Part of a small language model's weights.
Size: 12 layers, 3 heads of 64, MLP 1024 tanh GELU, vocabulary 8192, 12.9M parameters.
Training: a variant of Muon for these matrices, 6080 steps.
Each number is 128 + 24 x the weight over its row's rms, rounded and kept within 0 to 255. Layers, rows and columns count from 0. The size above them is the row's rms in percent of the matrix's.

# layer 2 MLP up, 1024x256, rms 0.0894, rows 855-879, columns 128-191
size [ 83  99  77  97 109 100 102  88  87  94 132 101  93 107 108  86  93 102 103 102  95 102 106 110  96]
[[130 142 133 171 183 134 124 118 122 114 122 127 100 127  99 122 138 159  94  80 100 111 183 142 141 103 116 126 105 155 115 107 147 167 131 142 139 141 118 164 111 134  98 127  89 203  88 117 173  91 128 146 128 129 169 102 123 145 135 131 144 132 156  77]
 [131 147 149 158 145 188 132 130 118 126 124 140 117  61 150 149 115  93 117 185 165 127 133 130 105 148 139 148 104  96  62 146 155 124 124 113 125 122 130 123  84 149 129 131 157  98 131 115 139 152 136  75 180 118 117 141 132 121 109  93  82 154 133 204]
 [113 141 136 179 127 138 152 166 118 101 121 125 110 107 160 139 122 128  93 135 125 149  96  76 109 138  75 118 145  65 160 104  86  63 155 131 131 165 129 104 159 129  82  92 119  68  97 150 142 125 104 121 125 142  98 141 122 138 128 109 101 142 140 115]
 [160 110  95  95  99 130  88 120 166 181 152 128 176 103 131 150 131 149 122 165 112  88 112  96  67 116 151 170 134 162 119 122 121 167 124 136  98 102 104 146 125 149 138 145  99 131 135 127  92 130 127 146 171 101 105 127 113 104 149 107 125 152 148  87]
 [135 114 113 149 111 140 145 132 104 128 108 125 127 120 114 115 135 141 151  86 129 145 165 129 121 111 161 169  80 152 117  98 147 146 100 126 135 166 110 101 107 124 125 107 170 161 118 169  99 102 128 175 154 150 122  93 123 121 142 121 159 141 106 147]
 [163 120 137 155 102 103 120 120 146 145 143 106  88  54 141 100 101 109 125 111 148 147 109 148 114 141 143 113 141 122 128 122  78 132 137 126 132 114  91 132 183 154 109 151 129 101 125 162 157 128 124 166 115 108 177 131 115 152 110 102 154 149 158 132]
 [175 142  95 121 147 180 125 126 105 100 118 115 115 146 139 136 138 120 115 113 143 131  88 117 128 114 123 116  89 113 146 152 121 179  92 116 132 124 105 138 138 137 154 153 119 159 107  97 161 130 148 127 132 142 124 134 122 186  82 195 116 128 162 102]
 [155 140 168 123 139 115 118 129 133 132 112 102 143 127 104 148 161 108 121 122 134 134 157 139 122 142 120 127 126 168  75 147  96  99 106 181  99 107  78 169  86 121 136 116 120 165 157 106 117 143 127 124 105 117 151 127 139 131 120 143 100 131 152 114]
 [142 142 146 110 144 129 100 129 160 159 138 171 107  89  96 162 132 155  77 163  99 153 139 121 176 129  96 154 178 164 144 110 122 174 152 140 121 113  84 160 150 107  91 106 104 125 115 168 140 103 119 121 138 152 147 173 131  94 140 128 105 105 154 119]
 [118 117 129 172  97 145 123  85 132 135 161 106 128 109 139  95 111  95 124 118  94 125 158 117 135 122 156 102 108  96 143 127  91 133 171 136 132 145 131 143 100 121 167 137 139 137 120 120 126 137 135 178 130 134 170 102 111 146 154 153 127  99 142  74]
 [170  93 163  62 149 123 142 114  98 192 129  83 143  98 149 144 158 118 119 128  96  93  91 155 142 104 128 110 102 155 106  90 144 106 103  94  83  89 125 144  98 159 115 148 128 127 110 124 122 106 106 151 167 162 144 148 136 100 106 129 102 128 167 156]
 [131 118 125 111 112  97 123 131 120 120 104 144 125 137 117 155 150  80 117  85 128 126 118 117 121  76 115 133 114 133 105 134 136 152 158 127 155 104 113 126 133 136 173 106  78 136 149 120 167  94  81 101 176 149 145 125 133  79 157 121  98  92 120  91]
 [127 139 162 139 101 169 119 118 128 117 143 159 144 133 149  97 159 126 127 122 108 126 108 126 150 142 134 154 126 108 132 159 105  89 107 106 106 158 140 192 131 147 159 113 141 138 119 118 121 135  69 132 126 118 164 131 160 123 139  99 115 125 115 176]
 [116 137 150  99 153 105 115  90 148 123 121  89 111 170 106 136 172 115 157 117 125 141 155 118 136 137 138 191 131  98 121 139 121 119 120 128 153  94 148 141 127 128  98 153 117 154 116 157 130 150 129  97 144 104 121  72 146 146 143 169 152 122 144 117]
 [138 142 128  96  94 130 124 123 125 121 149 135 131 103 144 150 118 144 113  99  69 121  88 146 116 189 138 128 146 144  79 120 118 117 124 126 134 156 120 159 121 161  97 146  99 185 125 105 101 131 111 105 139 105 159  79 110  83 132 147 151 125  70 129]
 [144 130 134  98 151 117 103 152 120 149 103 142 114 108 102 167 129 155 166 141 141 180 159 120  95 165 137  95 104 108 109 176 132 139 124 104 162 102 105 155 123 133 165 139 129 101 116 113  95  82 151 109 141  91 155 147  72 113 130 107  90 126 167 139]
 [137 103 113 159 135 146 159 104 104 124 164 108 129  98 155 158 143 137 109 122 118 156 160 189 131 141 169 150 133 115  94 119 120 134 147 134  94 106 134 146 101 130 123 149 147 150 132  87 160 139 146 116 110 128 107 136 110 131  99 125 119 142 106 176]
 [103 141 135 119 109 156 148 119 124 125 107 177 107 149 132 111 123 162  81 118 140 129 155 109 105  99 112 155 137 136 132 146 103 129 180 121 160 148 120 104 157 156 107  95 158 147 130 155 109 132 119 123 111 122 112 151 128 139 129 144 100 120 159 108]
 [114 151 150  87 121 144 133 147 136 194 190 162 144 151 118 124 154  87 123 121 145 170 149 108 144  62 137 132 129 171 173 102 100 122 138 122 127 128 144 129 124 140 160 112  98 134 134 147 134 141 147 121 105 126 120  95 144 140 120 107 132 180 116 114]
 [117 162 138 109 112 134 177 122 143  77 135 128 180  91 120 144 149 107 117 165 144 179 174 152  85 112 135 135 133 125 133 120 130 120 142 148 113 129 151 171 162 113 104 146 135 126 119 146 131 118 108 123  86 119 130 117 175 123 100 141 109 124 101 196]
 [122 130 128  97 139 105 100 148 135 151 142 109 119  84 143 156 112 144 131 143 123  97 143 119  99 135 136 134 166 151 139 122 135 145 122 151 127  50 118 140 122 133 171 122 132 112 135 106 126  80  81 110  80 148 168 110 132 151 150 193 109 156 120 109]
 [109 192 164 170  76 100 116 127 155  99 141 116 152 118 107 126 121 139 113 121 131 100 136 123 157 139 123 181 159 150 106 135 156 171 154 119 152  98 113 112 150 155 115 150 170 147 162 150 166 137 134 118 142 116  94  93 145 117 150 144  99 175 137 108]
 [110 123 116 119 115  99 161 109  66  95 115 145 129 104  79 135 108 170 130  81  96 159 110  96 121 103 140 148 126 104  89 133 135 153 113 127  98 109 162 129 134 141 201 128 108 143 115 103 151 142 136 116 132 148  97 110 146 123 113 151 143 137 124 129]
 [107 150 145 119 126  97 113  93 162 147 100 113 129 157 150 166 148 148 113 179 120 103  84 113 111 130  95 109 137 135 131 115 145 124 156 100 169  92 112 130 113 154 122 113 161 123 159 134 131 201 134 110 170 109 119 166 143 118 146 159  82 107 116 136]
 [140 157  86 108 125 150 128 107  78 177 138 187 132  98 153 149 146 131 151 142 161 132 104 123 139 125 106 120 143 141 137 146 150 141 130  95 111 133 145 108 152 112 120 151 122 131 175 126 117 157 136 137 142 108 125 167 143 126 136 154 167 155 137 144]]
# layer 2 MLP down (transposed), 1024x256, rms 0.0867, rows 855-878, columns 128-191
size [ 84  95  76 103 105 102 108  86  89  90 113 102  87 106 102  84  96  96 102 104  99  95 111 102]
[[108 103 138 141 150 155 114 123 106 141 126 137 113 117 102  90 175 136 146 122 155 125 128 112 148 136  97 128 120 119 113 117 162 119 155 114 147 102 143 120 136 108  95 142 129 114 111 142  70 148 106 137 173 118 134 120 113 115  75 131 175 139  88 128]
 [133  72  91 142 175 163 110  94 151 102 142 144 156 121 126 100 114 135 121  95 146 140 102 128 125  91 123  98 165 132 139 115 153 139  82 128 105  90 102 102 122 110  98 148 142 164 136  98 165 127 124 130 100 133 127 132 147 173 113 113 165 141 121 102]
 [103 120 157 132 142 166 158 127 131 126 154  85 122 133 116 150 133 115 117 134 140 122 156 128 173 155 165 157  63 139 144 138 149  86 111 109  98 131 122 103 143 112 111 122 124 125 104 105 114 116 100 118 153 139 124 140 114 144  96 137 189 140 117 116]
 [128 129 115 106 146  77 125 101 122 114 103 146 140 140 130 128 153 118 132 138  89 121 133 156 101  97 128 129 124 145 146  86  98 117 157 161 116 184 142 118 121 114 119 112 134  91  77 110  95 113 110 191 149 139 112 113 130  69 107  97  74 125 142 126]
 [108 117 116 166  68  80  99 134 142 100 163  80 139 154 121 136  78 101 172 139 145 182 142 148 151 156 119 144 116 129 100 118 105 113 101 149 151  95 110 124 146 145 126  94 168 169  94 111  94 147 138 120 171 141 114 137 165 106 115 105 132 170  96 167]
 [113 171 150 164 153 143 155 125 124  77 136 111 132 153 109 164 113 138 140 102 109 109 135 124 143 139 106 114  79 136 120  77 101  84 123 126 127 181  91 105 112 132 125 136 106 115 102 114 101 134 100 150 132 121 108 137 133 138  90 108 106 128 123 127]
 [ 93 151 136 129 132 130 106  76 118 121 145 114 135 115 128  76 110 169 149 103 116 134 181 114  98 125 126 159 115 110 103 120 113 107 176 153  80  93 107 121 117 104 123 124 156 109  96 130  87 155 113 146 160 114 110 135 122 156 178  86 104 124  91 103]
 [149 112 144 136 117 160 132 135 111 105 177 165 126 109 150 111 103 124 120 112 119 123 116 115 149 143  88 112 144 128 119 159 185 117 140 117 112 159  82 125 151 147  70 113 135 146 119 124 143 127 117 125 119 135 100 117 177 107 131 119 147 108  93 134]
 [159 157 110 148 105 154 168 145 117 150 142  99 137 129 111 126 145 101 120  80 146 129 139 101 158 125 126 147 159 150 135 100  97 169  99 128 150 121 147  92 104 126 129 156 135 139 149 141 129 141  84 152  84 198  87 123 105 150 103 108 130 132 112 116]
 [105 129 108 104 106 101 171 121 105 117 123 127 133 132 196 139 149 176 114  75 118 115 129 142 109 147 127 128 185 123 106 143 174 176 131  91 178 121 146 145  88 109 100  85 109 163 102 115 117 135 120 139  88 110 106 135 109 148 119  90 152 133 130 131]
 [ 91 120 156 144 146 105 125 114 195 146 169 127 149 153  99 143  90 135 126 115 124 153 120 130 106 166 114  87 174  92 108  91 138 132 102 149 158 163  92 149 145  96 104 114 119  81 110 145  85 161  96 104 135 120 128 100 134  88 132 107 146 155 141 114]
 [120 133 128 108 133 169 131  98 134 114 109 115 136 115 148 137 117 127 115  98 158  92 135 140  98 140 110 107 125 136 110 122 126 154 142 176 124 174 109 125 125 101 108 111 110 123 114  86 118 101 120 113 174 116 164 117  99 137 129 116 137  77 146 148]
 [123 111 178 154 133 105 177 189 131 120 145 121 111 191 141 130  94 166 140 109 151 122 121 151 159 158 139 102 104  98 157 109 100 129 153 108 108  97 139 132 144 115 123 120 128  95 150 154  79 148 113 116 147 110 110 126 108 137 104 149 137  95  85 155]
 [148 132 141 124 139 122 127  92 136 127 176  87 183 132  83 115 123 112  95 123 106 158  95 125 150 124  92 118 187 134 135 158 109 122 126 106 125 157  99 144 129  97 127 112 132 132  88 133 113  96 132  98 134 143 133 131 105  62 145 146 170 122 141 109]
 [132 145 106 125 131 103  97 110 133  97 164 116 120 151 124 125 120 135 122 132 136 121 146 144 145 117 141 111 159 109 109 139 118 120 163 177 144 140  89  91 141 101 159 145 154  91 134 192 112 153  85 132  83 151 149 158  89 125 116 102 141 114 112 119]
 [129 121 155 124 109 161 166 130  87 121 119 148 158 107 102 103 137 103 116 123 140 135 120 156  88 103 130 132 104 145 109 109 115  92 142 130  77 144 106 130 165 155 169 118 107 114 113  84 104 153 144 145 132 132  73 117 126 138  75 133 110  90 103 150]
 [100 128  95 128 131 152 139 122 115 109 141 143 141 107 155 102 137 157  95 135 145 117 202  56 164 147 149 175 132 139 159  95  82 161  95  86 132 124 105 157 134  89 172 107  97 115 109 102 120 113 110 105 106  94  99 145 158 136 154 122 115 128 133 134]
 [112 141 140 152 147 103 143 170 121 169 125 159 113 121 126 181 111 165 163 106  95 133 131 152 115  99  93 157 111  98 136 107 148 123 160 149 112 171 124 146 129 127  72 121 105 100 115 147 110 135  92 155 161 176 106 150 108 137 123  88 135 126 154 128]
 [163 112 116  99 152  83 148 125  71 142 104 133 118 112  88 123 165 120 150 130 144 128 122 106 138 127 123 105 132 141 133 124 113 149 125  76 121 111 108 118 122 116 123 100 161 126 123 113 151 118 107 173  94 105 126  97  61  71 133 110 130 160 127 104]
 [105 104 158  82 149 120 144 141 153 142 110 162 140 128 191 110 151 155 135 137 100 116  95 144 116 126 140 122 116 144 162 119  91 126 134 151 153 157 125 122 113 148 118  91 130 143 124  97  79 142 130 111 152 149 124  97 136 148 113 136 185 156 193  85]
 [151 148 124 122 161 149 164 133 157 119 104 145 166 168 138 103 135 172 152 146  97 127 131 135  77 130 154 107 154 167 126 128 115 119 152 142 163 100 132 132  94 142 170 151 127 126  97  91 134  99  83 172 140 164 126 102  97 139 141 108 100 127  94  91]
 [117 113 153 101 192 134  66 112 151 111 123 132 122 153 187  84  95 140 145 105 128 112 118 106 139 128 115 141  91 141 107 140 102 116 124 138 120  79 114 196 134 110 107 161 160  98 144 117 114 129 134 118 125 142  78  95 129 159 129 100 137 151 113 128]
 [124 126 146 134 104  92 110  86 118  80 139 113 150 119 112  84 116 134 113 152 140 121 160 101 115 124 125 174 150 170 132 129 107 119  97 115 112 102 102 110  82 102 183 117  82 129 156 142 147 103 110  92 130  89 132 122 132 132 103 133  66  99 169  78]
 [103 106 103 107 125 145 119 186 113 127 117 135 147 185 121 115  79 120 120 127 155 145 141 147 143 122 123 142 105 170  94 130 105 113 116 147  93 148 137 139 114 142  95 108 131 114 137 141 138 112 165 168 128 137 124 159  96 141 116 134 141 157 101 149]]